config.toml
num_key_value_heads = 1
norm = "layernorm"
rope_theta = 10000.0
attn_scale = 0.125
init_mimetic = 0.7
optimizer = "muon_variant"
lr_mult_o = 0.852
lr_head = 0.00617
warmup_steps = 200
decay_shape = "sqrt"
final_lr_fraction = 0.1
max_seq_len = 128
train_tokens = 190300000
Each number is 128 + 24 x the weight over its row's rms, rounded and kept within 0 to 255. Layers, rows and columns count from 0. The size above them is the row's rms in percent of the matrix's.

# layer 5 MLP down (transposed), 640x160, rms 0.108, rows 450-492, columns 0-79
size [ 98 104  95  83  94 103  96  97  97  87 104 106 103 104 101 106 103  98 112  98 125  93 108 101  99  83 107  99  97 104 103  98 108  87  95 114  92 105 106 106 108 109  90]
[[173 136 120 193 120 129 118 126 150  92 151 103 167 122 120 140 126  95 137 130 109 137 148  79  98 107 146 114 124 105 141 128 125 156 165 128 128  95 166 141 112 149 169  88 101 135 153 126 111  86 108 157 147  99 127 143  99 151 115 164 132  96 114  93 126 154 113 166 131 135 146 127 131 121 126 154 103 126 135 107]
 [116 145  96 132 129 113 146 105 178 121 109 131 114 178  94 168 118 122  82 121 110 125 102 135 167 105 135 120 162 142 123  99 131 141 149 153 138 123 152 109 105 126 141 134 146 141  99 165 103 133 153 154 173 146  99 103 130 167 124 151 101 120 109 156 121  81  84 126 139 133 130 152 134  88 154 104  94 150 166 147]
 [159 123 142 123 106 123 129 110 181 127 174  98 157  94 102 115 154 123  94 119 104 103 142 133 133 136 127 142 120 156 153 127  96 169  95 152 105 136 122 159 119 170 102 143 124 122 145 149 138 132 151 116 153 129 147 145  96 143  77  67 155 134 169 105 127 160 147 133 110 129 113 142 104 103 160 113 115 168 177 145]
 [130 135 158 115 149 141 134 140 128 152 140  95 108 182  78 115 128  92 116 156 149 178 175  94 107 142  93 130 154 130  90 110 116 132 149  90 111 143 142 137 141 120 132 130 144 128 113  81 120 151 130 109 148  96 131 148 143 154  76  86 169 133 136 112 136  97 120 133 129 121 130 134 136 143 147 133 165 136 134 147]
 [128 135 117 153 120 116 109 141 130 152 168 130 128 103 102 143 110 146 121 117 113 135 123 150 132 104 162 132 128 180  92 141 176 171  74 203 154 145 163 135 111 149 103 108  90  76 155 126 129 136 163 165 124  67 132 123 123 168 104 115 148 146 129 115 125 164  81 146 164 107 130 141 145 151 118 122 184 134 136 129]
 [155 120 122 148 151 154 114 185  78 106  96 175 155 155 129 105 150 140 145 154 135 164 118 133 182  92 151 140 146 120 103 137 122 165 154 112 186 155 140 118 150  87 137 156 118 120 134 149 149 122  88 138 143 160 149 117 109 152 145 134  90 118 147  68 147  86 138 134 115 113 103 166 143 137 116  94 136 110 113 132]
 [118  82 120 110 102 137 126 104 131 163 130 105 132 127 145 171 139 115 116 116 155 136 104 117 100 120 137 118 107 110 126 131 136 110 123 102 145 102 163 112  97 116  78 125 120 146  93 142 110 147 112 144 142 136 144 172 163 156 126 145 123 143  97 155 112  96 146 199 119 133 122 107 158 149 145 158 175 153  70 132]
 [132 143 141 108 132 146 143 125 167 153 103  96 104 154 140  97 104 136 111 174 125 109 123 131  76  74 169 134 120 172 105 144 161 124 115 146  87 132 123 149 138 102 148  87 133 106 135 118 108 125 175  91 116 111 130 129 164 119 126 136 138 133 105 152 111 116 136 114 118 133 138 155 155 128 105 154 137 164 110 159]
 [140 114 133 146 113 136  75 121 217 138 133 130 127 106 123 154 150 141 109 126 119 143 148  93  90 125 111 111 151 137 204 117 128 106 120 115 124 134 125 133 147 142 164  97 148 116 148 138 157 129 143 118 176  92 127 149 122 126 110 155 109 143 158 138 136 124 129 129  87  96 100 120 102 153 113 193 157 154 133 183]
 [122 126 132 124 146 129 118 128 153 128 141 155  97 157 124 146  83  96  51 115 126 147 145 132 142 130 145 122 124 110 155  79 110  96 143 124 120  98 139 155 132 121 118 138 173 134 109 146 147 141 104 144 130 107 134  73 123 144 132 115 167 163 151 158  99 143  95 142 139 125 131 166 139 119  87 113 127 165 134 151]
 [ 99 172 151 125 103 105 129 134 156 139 109 127 179 105 141 121  74 148 140 117 153 110 128  98 127 129 118 144 130  56 131 138 149 145 128 145 124 105 131 135 167 116 130  84 106 130 127 105 167 136 144  82 106 111 148 134 144 133  97 111 129 124 130 157 142 120  99 163 143 116  82 155 141 137 129 124 135  75 126 128]
 [140 145  88 135 155 111 134 130 147  97 137 115 133 132  98 142 165 119 143 123 123 124 189 140 137 154  94 112 133 169 144  80 122 122 131 179 135  84 139 118 133 160 144 153 107 109 129 144 154 145  75 135 112  78  96  97 138 128 156 130 111 169 158 120 131 137  97  89 101  97 140  75 139 108 142 144  93 146 140 131]
 [136  73 111 141 102 128 126 135 121 129 123 176 113 112 112 108 180 156 164 131 114 138  67 121 148 105 168 106 130 122 180 122 101 105  98 101 157 158 130 119 154  99 133 131 121 120 126 160 154 139 165  65 133 129 103 123 145  99 118 151 171 132 125 148 117 119 109 113  79 112 141  92 153 102 104 165 171 137 134 118]
 [132 103  72 119 101 109  89 113 135  76  86 179 108 160 107 163  99 123 139 140 114 130 138 144  99 114 161  98 119  96  86 169 163 127 117 139 141 143 140 114 184 117 110 124 137 129  91 148 132 100 119 137 132 115 143 156  81 114 129 133 133 119 115  96 111 120 145 116 140 112 106 156 111 161 141 142 115 202  89 107]
 [110 140  97 145 102 159 112 157 140  82 155 107 124 125  96 160 122 106 141 111 114 114 182 145 116 116 135 117 116 104 115 141 141 126 127 129 153 122 136 109  83 159 128 109  98  88  58 100 128 135 133 123  89 146 104 145 129 171 115 162 133 146  95  87 124 144 138 154 134 141  98 121 134 126 149  98 149 165 103 147]
 [130 131 159 130 111 122 133 148 145 155 140  67 118  54  86 135 132 125 148 167  97 119 131 164 107 128 107 112 125 125 134 131 158 102 139 133  78 128 182  80 118 115  88 139 110 117  98 139 100 138 128 148 101 166 109 117 183 111 119 113 120 127 127 109 140 160 137 123 101 119 122 108 120 122 150 148 130 121 121 114]
 [142 151 135 144 112 123 138 104 182 129  90 107 129 124 143 113 114  94  91  85  99 102 162 160 144 149 111 104 142 158 119 125 157 163 130 110  88 160 143 145 111 151 115 203 134 127 124 139  98 113 127 141 146 109 123  95  84  85 149 135 139  95 109 116 152 142 122 127 146 112 106 151 123 146 123 124 125 150 163 131]
 [ 97 157  87 166 149 126 148 145 121 166 115 157  90 197 120 105 118 111 112 113 110 117 174  98 130 137 138 132 122 145 114  94  94 150 131 109  80 108 102 139 109 134 170 119 122 120 126  86 148 174 118 126 135 135 130 124 142 105 127 147 103 123 143 133 141 133  66 139 106 113 131 125 130 117 146 131 114 120 126  98]
 [154 163 135  98  95 130  92 153 119 126 124 129 111 122 116  87 125 147 105 140 133 103 136 162 141 148 139 169 125 174 114 198  95 128 122 104 128 124 112 159 127 110 130 119 136 102 108 133 129 137  86 132 101  98 143 109 112 118 101 143 126  94 145 127 153 125 162 143 129 126 117  97 151 113 106 116 143 109 159 116]
 [163 137 144 158 140 157 134 131  97 118 166 113 120 123  99 100 127 114  86 154 136 111 157 164 139 147 100 101 154 103 161 111 121 120  87  98  98 103 103 111  80 150 113 116  99 140 149 150 142 157  77 109 111 145 164 143 131 117 107 108 153 100 118 106  96 122 116 153 120  84 151 169 140 109 115 143 144 169 131 148]
 [123 108 122 145 141 175 120 149  69 139 157 130 184 102  94 107 109 114 119 122  67  96 142 164 144 175 153 150 125 131 150 140 184 156 142 113 123  88 106 133 133 147 160 108 111 101 146 137  95 117 130 112 144 115 152 133 147 145 110 102 109 132 138 143 118 137 104 161 106 110 128 142 125 121 155  88 127 150 121 154]
 [100  92 112 148 148 105 128 152 133 180 131 117 113 174 117 108  83 141  96 107 164 124 141 136 175 154 143 113 113 176 119 116 134 154 141  94 149 137 119 146 107 105 124  77 118 136 110 139 146 133 160 117  95 124 122 116 108 113 155 105  97 114 130 120 155  96 117  85 158 117 151 157 163 143 142  78 132 158 126 127]
 [136 139 129  77 114 120 161 133 133 129 142 142 151 109 130 141 139 137 140 125 102 160 126 115 146 146 113 101  99 136 118 142 123 134 127 134  78 129 113 145 145 141 109  83 120 168  73 112 164 139 131 117 197 111 130 159 129 114 105 160 109 137  96 159 125 150 120 110 121 137 104 155 116 148 132 101 152 122 140 178]
 [139 135 144 152  85 151 120  89 134 136 116 142 199  82 115 156  88  97 116 127 163 110 126  94  92 129 120 125 102  94 146  94 124 144 115 147  81 134 146 129 136 126 125 154  87  96 135 102 168 101 171 106 116 144 143 116 132 114 135  97 134  94 162 138 137 136 136 130 110 141 125 147 129 145 112 149 119 154 120 105]
 [142 119  92 140 134  94 105 139  84 108 130 147  97 162 144 138 158  99 129 156  99 116 132 150 152  89 146 127 111 101 136 153  84 129 124 101 153  83 162 167 126 136 144  88 157 135 135 133 147 123  93 152  83 131 143  81 153 132 140 148 160 148 150  87 142 168 110 115 142 119 108 146 127 157 114 205 112 133  97 163]
 [135 117 123 163 141 122 130 113 200 126  92 111 156 114 142 129 115 117 105 123 168 137 126 113 107 131 118 130 122 142 133 120 116 133 148 125 122 159 125 150  94 135  96 126 125 103 116 112 149 151 150 131 134 140 159 142 124 115 119 139  87 150 138 137 101  99 107 148 116 126  91 101  88 104 161 148 134 141 143 162]
 [138  76 133 124  83 139  99 140 103 119 112 157 104 119 118 126 126 147 172 132 149 153 114 131 105 133 125  91 116 122 142 135 133 139 118 150  88 132 140 155 114 104 135 133 141 132 114 113 118  98 138 127 152 111  92 115  79 166 115 122 149  69 120 151 140 122 150 169 159 114 111  77 109 149 123 116 157 132  98 118]
 [143  79 129 109 113 151 148 120 116 109 156 144 100 128 141 113  87 148 112 161 140 120 134 159 110 117 115 139 111 128 144 143 115 119 106  98 161 130 144 106 126 124 113 142 126 125  96 126 148 147 139 136 147  81 118 125 170 168 127 151 146 104 153 149 132 115 171 103 135 161 105 107 148 186 106 100 108 137 132 110]
 [106 113 105 149  87 140 178 114 111 139 105 155 169 103 134 100  94 121 162  95 142 144 134 106 121 136 133 127 129 158 122 129 115 100 113 181 109 177 134 120  90 127 117 104 126  93 119 125 121 113 165 141 125 131 125 136 122 134 165 116 115 151 106 139  83 120 171 122 128 116 176 128 146 168 112 153 128  77 147 107]
 [108 123 155 114 119 132 138 126 108 106 128 123  91 138 108 127 117 161 127 140 104 129 144  75 101 142 100  96 145 170 166 147 183 160 105 126 135 131 128  85  95 120 162 119  98 135 158 149 116 138 103 122 140 133 103 177 166 122 151 126 140 120 110 129 162  96  95 122 137 119 177 129 108 159 110 122 120 120  82  99]
 [131  83 113  74 153 129 173 172 120 107 146 106 124 138  94 162 108 138 125  99 119  70 128 124 173 106 144 123 134  90 206 144 116 111 155 123 139 142 110 103 147  99 184 100 170 151 125 138 115 113 120 138 152 120 136 117 147 155 164 146 143 129 114  72 168 140 112  56 124 163 100 112 118 149 162 131 111 105 129 156]
 [121  98 172 160 148 115 139 127 133 133 102 164 105  84 113 140 114 113 100 131 138  92 129  87 141 103 150 132 136  83 114 131 102 143 128 147 106 102 132 134 115 126 116 128 166 130 147 149 148 169 132 144 127 151 101 157 141 134 142 106 127  99 160 104 186  75 171 116 133 137 135  52 125 158 116 140 167 138 132 154]
 [149 144  88 142 141 172  61 151 118 130 111 120 134 120 131 167 147 125 108 158 152 131  94 108 114 137 132 141 132 121 173 111  99 179 131 123  97 114  99 158 100 177 135 134 128 119  92 129 120 146 123 127  96 127 149 128 180 132 129  92 154 156 117 131 111 173 150 140 207 131 144 118 139 104  99 102 159 117 152 119]
 [128  81 102 139 135 134 125 148  88 154 146 135 132 109 101 123 132  99  97  92  74 131 110  79 123 127 131 112 164 116 185 116 171 133 167  80 121  75 143  97 132 138 140 159 173  84 106 128 135 131 132 141 159 140 130 167 104 112 125 115 160 136 138 154 119 136 130 144 129 135 120 112  89 124 108 125  90 164 131 106]
 [126 146 133 166 136 134 136 148  90  89 150 168 136 144 107 125 156 133 118 140 108 107 139 167 117 121 123  72 159 106 138 151 130 118 147 149 164 117 103 115 120 100 128 160  89 117 125 114 116 101 145 107 138  82 133 107  93 135 118  93 159 164 111 127 173  86 126 121 167 114 139 164 121  97 147 124 144 126 153 128]
 [180 101 127 193 146 117 192 167 155 114  96 153 177 181 143  96 118 118 110 105 104 142 113 124 103 114 103 135 120 137 131 144 117 102 153 137 129 173 128 135 117 127 146 108 107  92 152  87 161 114 136 145 130 117 122 132 125 111 131  94 144  78 141 129 121 125 109 111  84 123 141 129 183 169 111 118 120 100 167 123]
 [121 148 126 130 153 164 131 141 197 136 122 105 133 173 136 151 110 160  71 117 103 148 135 125 166  97 159 150 151 126 140 157 128 140 104 140 130 151 139 132 153 160 115 138 140 164 107 121 154 129 107  61  97 117 141 118 112 140 130 121 149 126 143 145 140 126  84 151 144 123 126  95 104 136 109 115 142 127  92 128]
 [138 138 132 136 132 152 117 106  48 179 153 126 154 130  94 102 135 125 118 170 160  96 140 122 123 105 145 127 145 124 149  78 135  88 149 108 110 122 143 113 162 116 110  82 118 122  85 129 135 133 110 123 125 162 105 103 117 149 118 133 121 157 117 173 174 181 129 137  87 148 136 142 115 114 145 129 140 153 149 122]
 [115 107 179 110 109 140 180 141 136 130  78 151 116 110 147 138 140 137 119  96 116 169 110 128 107 105 160 119 161 133  98 153 114 116 111 138 120 101 151 111  88 141 136 179 103 128 125  57 110 174  98 160 126 159 137 120 134 127 145 121 163 144 161 154 124 115 116 145 136  89  78 153 115 133 122 139 142 168 145 114]
 [120  97 117 133  98 101 106 116 164 141 133 111 137 141 112 131 158 150 101  97 154 100 118 116 121 106 159 101 125 153 136 186 150 144 137 154 159 126 125 134  97 141 109 139 151 119 113 127 109 116 121 132 149  84  76 101 130 134 127 185 129 110 120 155 162 108 102 152 113 102  99 122 157  88 151 135 184 166 195 139]
 [126 108 105 127 133 136 121 101 127 113 136  90 129  76 109 132 141 171 146 112  86 119  90 165 135 115 129 121  95 142 116 138 114 117 128 139  82  67 165  98 148 141 162 142 147 118 103 163 121 130 100 167 113  71 134 146 163 146 159 128 146 130 146 133 120 110 121 129 140 107 144 100 150 106 148 166 115 158 153 155]
 [103 124 188 111 163 155 115 131 140  70 164  99 126 193 143  82 135 143 115 160 127 144 134 134 104  92  92 118 135 135 112 173 119 101 117 102 119 124 141 147 108 125  86 108 100 104 130 144 122 153 115  97 194 170 145  85 144 126 118 100  83 133 139  77 132 181  91 135 150 120 125 101 136 102 129 121 139 103 118 128]
 [105 137 118 106 127 131 134 156 162 161  82 143 157  84 116 117 144 117  89  83 114 116 124 145  93 106 118 114 112 115 120 170 137 108 134 146 122 155 166  73 167 128 110 141 143 113 129 140 132 153 123 112 135 110 124 132  85 126  87 155 127 134 142 126 160 166 125 124 107 140 160  64 102 125 119 109 123 126 144 122]]
# layer 5 MLP up, 640x160, rms 0.211, rows 451-492, columns 0-79
size [101  95  93  97 101 103  95 101  84 102 108 106 106 101 104  98  99 110  95 107  97 104 105  99  93 100  98  93 108 101 101  98  93  99 106  91 103 100 106 103 106  98]
[[144 132 146 125 150 127 127 123  93 130 178 112 169 118 137 158 117 143 152  95  99 142 162 121 109 155 126 118 147 105 107  89 159  99  73 119 113  97 119  80 137 101 115 136 128  92 133 153 104 134 116 119 160  88 124 139 118 136 163 112  94 132 131  77 167 173 146 150 103 149 133 160 121 134 139 125  99 119 147 116]
 [113 118 122 111 141 128 151 179 107 120  82 154 156 148 154 154 114 147 127 123 147 166 112 114 137  97 149 121 130  98 136  94 149 108 122 111 110  98 166 107 131 115 125 128 125  96 125 153 161 124 140 125 154 149 113 118 122  81 156 137 122 138 109 162 161  67 110  71 143 115 137 139 120 142 116 160 115 118 120 142]
 [ 97 111 155  78 128 139 123 106 152 118 111 110 130 124 120 149  95 185  99 140 120 101 113 158 157  87 139 133 145 147 147 145 137 121  99  72 140 110 136 138 136 156  83 130 134 147 144 164  82 123 172 150 129 114 137 133 149 137 161 128 106 142 156 147  90 144 117 128 106 129 135 101 147 106 111 139 119 143 122 110]
 [ 84 119  97 123 157 185 136  95 128  98 151 111 124 117 176 131 114 112 123 125 145 105 135 106 116 146 111 159 152 121 156 119 126 115 152 119 110 123 130  83 168 127 151 153 132 188 142 131  92 112 109 125 165 152 122 126 124 113 141 117 121 107 129 107 105 154 185 158 131 154 157 118  83 114 133 117 118 136 124 138]
 [ 67 137 146 163 121 114 150 135  96 149 144  94  98 124 173  93 110 102 119 158 132 136 160 104 105 115  91 130 106  78 115 141 118 137 133 113 103 118  87  80 158 136 137 151 162 120 179  89 142 148 120  95 168 117 142  70 152 130 141 117 151  59 127 145  82 161 132 146 140 160 106 152 138 179 148 125 124 127  99 160]
 [124 156 104 130 152 127 104 124 142  97 123 152 158 115 136 122 142 163 126  77 138 148 158 124 131 134 143 107 141 145 174 131 137 122 120 148 140 102 154 121 120 128 153 133 144 121 120 128 125 115  58 107 143 132 174 109 128  88 133 124 106 105 133 138 101 145  99 152 136 100 175 181 159 145 117 100  74 112 153  90]
 [112 125 140 124 143 178 126 127 105  67 132 120 139 152 128 124 132 153 136 153 135 171 150 137  77 136 138 144 162 149 144 132  86 136 165 135 132 121 154 127 119  62 121 130 117 105 104 119 133  94  96 140 136 139 134 151 117 116 143 137 135  82 139 126  99 120 128 148 193 102 121 142 149 127 106 102 119 110 105 116]
 [100 122 163  77 131 144 133 101 166 119  84 146 157 119 131 173 100 123 153 137 140  93 123 144 141 150 122 125 137 103 172  75 104 158 150 152 141 116 143 151 122 127 148 101 120  60 129 129 127  82 138 128 100 148 146 157 112 132 156 137 122 129 142 117 181 115 165  84 139 145 103 138 109 110 109 143 107 110 162 144]
 [111 133 134  82 134 111 137 138 183 147 116 135 126 128 123  93 158 119 120 120 137 116 160 103 133 125 130 125 134 113 102 122 169 148 179 116 134 138 153 137  64 123 123 119 104 136  86 125 121  99 133 180 123 117 160 133 122 142 135  69 124  85 125 186 140  89 167 126 120 173 108 153 150 133 149 137  96 128 149 119]
 [151 115 135 127 126 121 126 107 160  83  96 194 127 154  84 129 165 121 129 117  98 140 139 117 111 122 164 101 103 144 155 118 158 175 156  90 174 154  90 118 136 158 106 129 114 111 132 164 107  91 135 168 115  81 130 116 115 113 151 177 128 131 110 135 111 108 133 115  74 106 116 128 154 132 134 130 114 178 177 138]
 [165  97 115 111 152 147 162 145 116  95 126 141 113 132 112 121 124 106 174 142 133 146 153 146 107 105 127 111 130 111  97  89 131 118 135 102 152 106 106 102 131 145 149 133 128 144 104 130 136 101  92 102 153 103 138 106 155 159 125 103 139 113 163 103 103 117 135 145 120 121 165 107 128  82 157 152 117 146 168 167]
 [119 180 136 129 115 113 138 106 134 190 143 135 113 184 180 116 133 119 129 137 145  92 115 129 137  96 100  62 124  87  85 141 109 128 161 131 110 106 166 123 123 178 128 131 113 120 100 129 113 110  87 106  84  93 114 162 153 119  65 162 124 138 127 113 124  99 158 148 166 140 152 130 152 102 154 104 121 134 120 113]
 [135 122 115 104 186 141 134 144 120 131 100 120 104 127 150 143 168 113 135 121  98 170 124 130 112 134 124 137 136 125 106 123 144  94 130 117 122 107 110 155 138 145 165 149 145 133  81  51 118 126 114 134 129 125  89 127 116 140 135 106 138 140 146  70 152 139 148 111 101 120 109 117 107 114 128 134 167 100 164 174]
 [133 141 142 131 103 142 114  69  89 126 131 174 124 158 128 130  97 149 147  86 121 106 151 100 135 158  88 163 140 123 136  84 127 138 110 110 147 157 162 158 143 105 135 141 120 185 147 105 148 117 139 134 146 161 162 150 137 150 133  88 148 130  87 139 107  68 162 124 123 107 122 117 133 104 126 156  76 115 153 151]
 [110  70 137  94 147 154 130 111 148  92  98  90 118 143 151 150  97 159 145 119 113 179 139 145 162 135 181 136 141 130  88 147  90 178  74 132 131 152 115 150 158 145  95 145 129 114 158 148 120 133 144 174 151 116 112 112  99  94 118 148 141 120 132  97 125  97  92 120  98 139 139 158 149 124 170 118 127 169 139 160]
 [113 117 104 101 126 117 130 146  81 116 148 131 161 128 128 150 118 175 131 172 113 160 119 119 107 108 143  97 105 108 123 157 113  76 147 161 116 108 143 108 148 131 112 104 125 113 140 114 148 133 157 130 138 177 121 159 164 136 114 100 117 117 127 135 135 156  81 124 139 124 165 108 106 116 106 112 155 118 137 122]
 [147 115 135 117 173 101 145 101 103  98 165 101 126 116 117 139 125 115 146 140 134 123 112 162 103  97 105 122 129 133 142 165 137  86 126 154 158 196 122 110 112 116 117 148 116 163 122 125 116 126 134 112 118 168 121 174 103 134  81 116 150 154 153 181  89 146 158 136 111 135 124 162 109 115 130 143 124 133 145 125]
 [160 116 112 142 101  87 122 111 167 152 145 119 162  95 139 136 147 146 107 115 128 130 104 106 127 117 153 115  94  92 122 130 113 140 136 107  94 122 139 125 140 148 161 149 120 109 127  89 122 150 106 111 175 130 108  78 113 127 137 138 135 186 152 102 105 100 126 105 122 128  70 150 108 110 133 151 111 122  97 155]
 [135 139 107 133 116 102 156 129 109 126  75 130 155 136 167 129 142 110 143 126 132 119 128 126 135 130 160 164 137 142 121 142 152 143  85 142 111 133 170 142 140 112 119 126 169 122 125 104 129  80 121 118 135  72 107 130 109 119 136 172 102 129 169  72 103 130 130 167 110 160 118 124  96 106 110 135 128 118 170 113]
 [103 101 139 137 147  99 165 140  91 118 127 165 107 148 124 103 111 153 112 140 134  99 177 167 134 136  98 133 146 119 100 151 149 147 141  93 122 133 149 104 125 143 109 127 139 145 112 146 112 143 136 117 179 139 145 163 143 123 143 134 125  90 166 136 126 115 171 154 123  93 125 146 160 110 133  95 116  87 119 138]
 [114 134 133 107 158 134 116 148 131 139 121 110 142 107 123 134 121 113 149 174 114 124 111 130 142 141 151  95 128 100 183 131 116 134 144 136  87 135 109 104 130 112 160 145 125 102 145 142 108 122 124 155  87 137  95 124 131 176 117 163 144 117 125 130 131 166 113 124  34 147 157 131 155 135  91 119  86 125 155 170]
 [ 95 113 118 129 113 141  73 133 161 133 107 147 184 165 105  73  93 121 180 194 146 102  96 126 110 139 121 137  95  95 144 148 177 121 153 125 127 111 171 108 139 157 119 134 120 143 137 101 129 128 159 107 120 125 131 138  99  94  91 133 104 104 111 202 114 116 164 134 107 139 130 156 115  90 137 122 131 122 133 140]
 [148 124 115 119 160 117 107 144 103  93 163 114 100  87 172 135 123 140 126 128 138 135 129 112 120 124 142  85  95 104 142 169 103 111 142 127 138 138  68 116 123 120 128 112 110 154 126  92 149 117 106 122 129 118 141 157 119 111 141  98 132 126 137 122 133 135 122 116 169 128 133 139 139 150 153  80 119 109 177 145]
 [155 156 131 129 165 158 182 118 146 169 130  81 113 129 120 153 173  93 132 119  97 174 127 141  90 108 133 147 143 124 133 136 134 111 117 118 134 123  92 117 107 111 119 143  77 154 107  89  85 135 103 128 106 160 135 156  94  62 147 124  65 129 136  93 120 120 143 151 117 159 127 129 162  79 167 114 142  99  98 175]
 [156 141 121 101 132 144 104 112  95 151 132  93 121 106 124 113 120  97 118 121 123 140 145 140 122 115 145 137 126 137 146  94 183 108  92  77 150  90 152  93 142 115 102 119 129 139  95 111 141  85 119 132 153 112 129 165 115 118 166 120 152  90  90 127 147 126 153 102 164 126 142 124 139 157 138 140 108 125 116 121]
 [135 142 164 111 134 149 143 126 121 184 103 180 132 160 121  89 165 145 144  55  91 120 150 137 140  95 159  94 115  80 125 143 118 121  99 162 138 105  98  91 115 167  93 102 126 156 129 108 121 119 154 145 115 140 128 105 133  95 126 131 171 152 113 108 106 124 158 128 149 106 155 150 136 106 153  65  81 172 169 101]
 [160 115 151 159 145 113 120 112  89 113 109 140 145 126 131  92 145 138 125 136 185 124 125 145 132 119  97 165 150 150 108 172 150 130 120 125 128  73 112 119 146  96 129 136 111 145 152 145 177 114 174  98 135 151 141 149 123 114 166 116 154 119 197 124 120 116 161  92 135 167 108 155 126 127 158 170 151 145 118 125]
 [123 129 115  99 118 152 163 197 154 174 147 160 127 184 138 149 139 150 116  97 134 126 119  91 122  93 160 152 153 112 137  80 116  82 133 117 123 128 133 126 112 147 107 107  98 136 100 129 118 121 112 115 118 146 131 150 106 182 108 126 126 141 153 123 135  78 116 161 154 145 135 143 125 115  63  88 155 158 140 143]
 [136 101 142 115 106 144 134 122 123 129 124 113 111 138 106 128 167 184 124 119 116 197 127 138 109  98 140 102 159 132 143  78 156 117 142 127 163 155 110 110 112  64 135  96 116 128 129 124 121 158 154 141 159 138  92 150 130 177 139 149 106  85 142 118 135 118 113 128 123  91 182 144 187 141 118 139  96  67 135 174]
 [ 91  83 131 136 154  81 111  94  89 137 104 132  85 159 124 116 121 151 130 140 144 120 126 135 110 120 137 131 125 136 118 116 136 129 140  84 125  88 144 146 149 135 106 108 168 132  99 149 134 158 152 150 125 173 138 134 182 124 149 143 140  97 142 104 128 134 104 120  97 150 136 116 159 152 130 133 103  95 126  51]
 [171 132 123 146 127 124 139 133 136 152 123 132  89  91 129 162 126  95 129 120 109 109  72 148 110 154 115 149 176 134 105 127 136 130 161 140 101 137 103  54 128 132 107 148 123  76 169 148 138 108 133 127 118 106 142 114 181 103 151 122 154 104 108 122 122 132 127 107 155 138  99 172 138 119 163 115 142 140 166 152]
 [139 124 139 146  95 176 192 137 104 160 154  97 163 155 102 176 134 124 108 121 158 160 131 157 148  95 120 157 156 149 128 121 126  72  97 142 141 147 124 119 104 121 117 157 137 134 152 145 115  96 159 137 174  79 117 124 162 123 141 145 136 127 148 132 132 167  89 114  96 167 145 119 140 114 172 162 132 135 108 130]
 [159 129 159 155 164 148 122 102 181 100 162  92 120 114 140 134  97 150 119 134 113 114 119 109 184 124 113 105 118  91  96 116  90 171 133 130 138 130 123 135 148 115 171  94  77 168 123  76 148 123 190 165 133  90 156 156 145 177 104  83 130 126 130 141 135 106 145 120 148 150 144 122 125 128 156 146 117 130 115 160]
 [120 144 164  98 120 132 119 115 143 132 114 117 135 104 158  91  89 138 146  79 121 152 140  49 159 107 135 146 141 121 132 138 140  88 160 112 124 108 168 178 124 146 126 122 118 109 108 117  97 149 109 124 111 157 137 128 115 136 138 176 141  90 168  95 133  87 137 170 101 138 154 149 139 164 111 142 144 130 112  83]
 [120 107 131 149 136 140 162 142 119 113  91  72 128 137 121 153 150 128 160 158  93 135 114 161 115 136 115 101 158 134 172 101 134 113 129  79 141 120 157 115 110 115 132 123 163  81 156 133 131 148 102 129 150 118 117  88 155 132 117 112 137 117 173 123 106  92 127 105 104 127 117 171 150 118 103  86 133 103 111 138]
 [103  91 140 172 128 128 104 151  96  85  97 121 116 173 140  52 146 120 158 145 126 108 124 125 125 121 111 115 142 131  95 150 115 138 117  98 134 147  99 142 106 114 136  90 131  95 161  96 125 140 164 143 102 128 137 154 122  92 118 170 101 116 113 108 125 117 148  87  87 123 155  91 177 108 144 125 115 119 166 135]
 [133 151 137  86 143 175 123 149 146 122 122 116 131 139  79 161 150 140 110 151  88 155 171 115 195 116 146 119 119 134  86 159 135 133 116 109 151 153 140 113 145  53 125  84 118 100 127 140 121 113 141 115  78 100 137 157 148 160 128 116 148 156 109 110 121 101 135 124 134 135 103 142 112 151 102 136 108 123 116 134]
 [149 131 100 113 165 168 106 138 104 172 138 133 129 110 125 138 151 128  96 121 111 113 131 124 139 120 132 109 136 113 202 102 139 152 129 163 119 157 135 113 163 126 134 156 161 174 128 107  83 118  97 112 108 152 159 121 112 138 121 159 119 115 142 108 131 119 126 168 129 163 142 123 100  53 119 109 114  85 174 120]
 [159 132 135  98 146  72  95  97 107 157 127 128 116  97  89 131 116 128 117 114 120 118  94 154 171 144 105  96 132 131 146 164 105 135 207 139 121 125 120 104 124 144 121 116 140  93 138 142 158  96  97 146 115  67 125 132 170 126 152 125 111 154 156 130  78 112 131 128 159 136 134 115 118 127 112 147  93  85 137 129]
 [142 106 157 161 119 148 136 136 127 145 156 129 154 166 117 136  94 131  71 147 137 117 151  94 116 122 128 125 158  92 151 105 149 136 137 150 116 156 148 171 162 130 116 158 123 124 142 166 174 133 111 132 149 108  94 143 119 113 142 163 121 124 138 113 113 114 144 164 114 135 154 159 125 135 158 170 120 116 112 110]
 [ 98 114 137 127  99 116 105 121 129 101 100 135  92 166 132 171 129 144 109 130 140  99 133 121 107 126 127 114 111 135 127 113 105 127 134 105 128 122 121  80 144 130 127 143 125 110 127 103 144 148 126 124  92 114 182 107 171 159 126 135  75 100 101 171 140 113 167 139 101 105 140 185 118 174 101 122 142 151 136 137]
 [135 154 119 102 123 140 122 134 125 113 128 109  74 141 129 137 141 147 148 119 131 111 135 105 145 155 128 149 105 120 141 113  86 127 139 138 109 139 108 125 114 115 163 135  98 125 145 132  99 107 111  96 136 132 113 150 154 141 122 141 144 110 130 140 130 115 152 125 164 144  83 126 150 178 155 138 151 139 115 156]]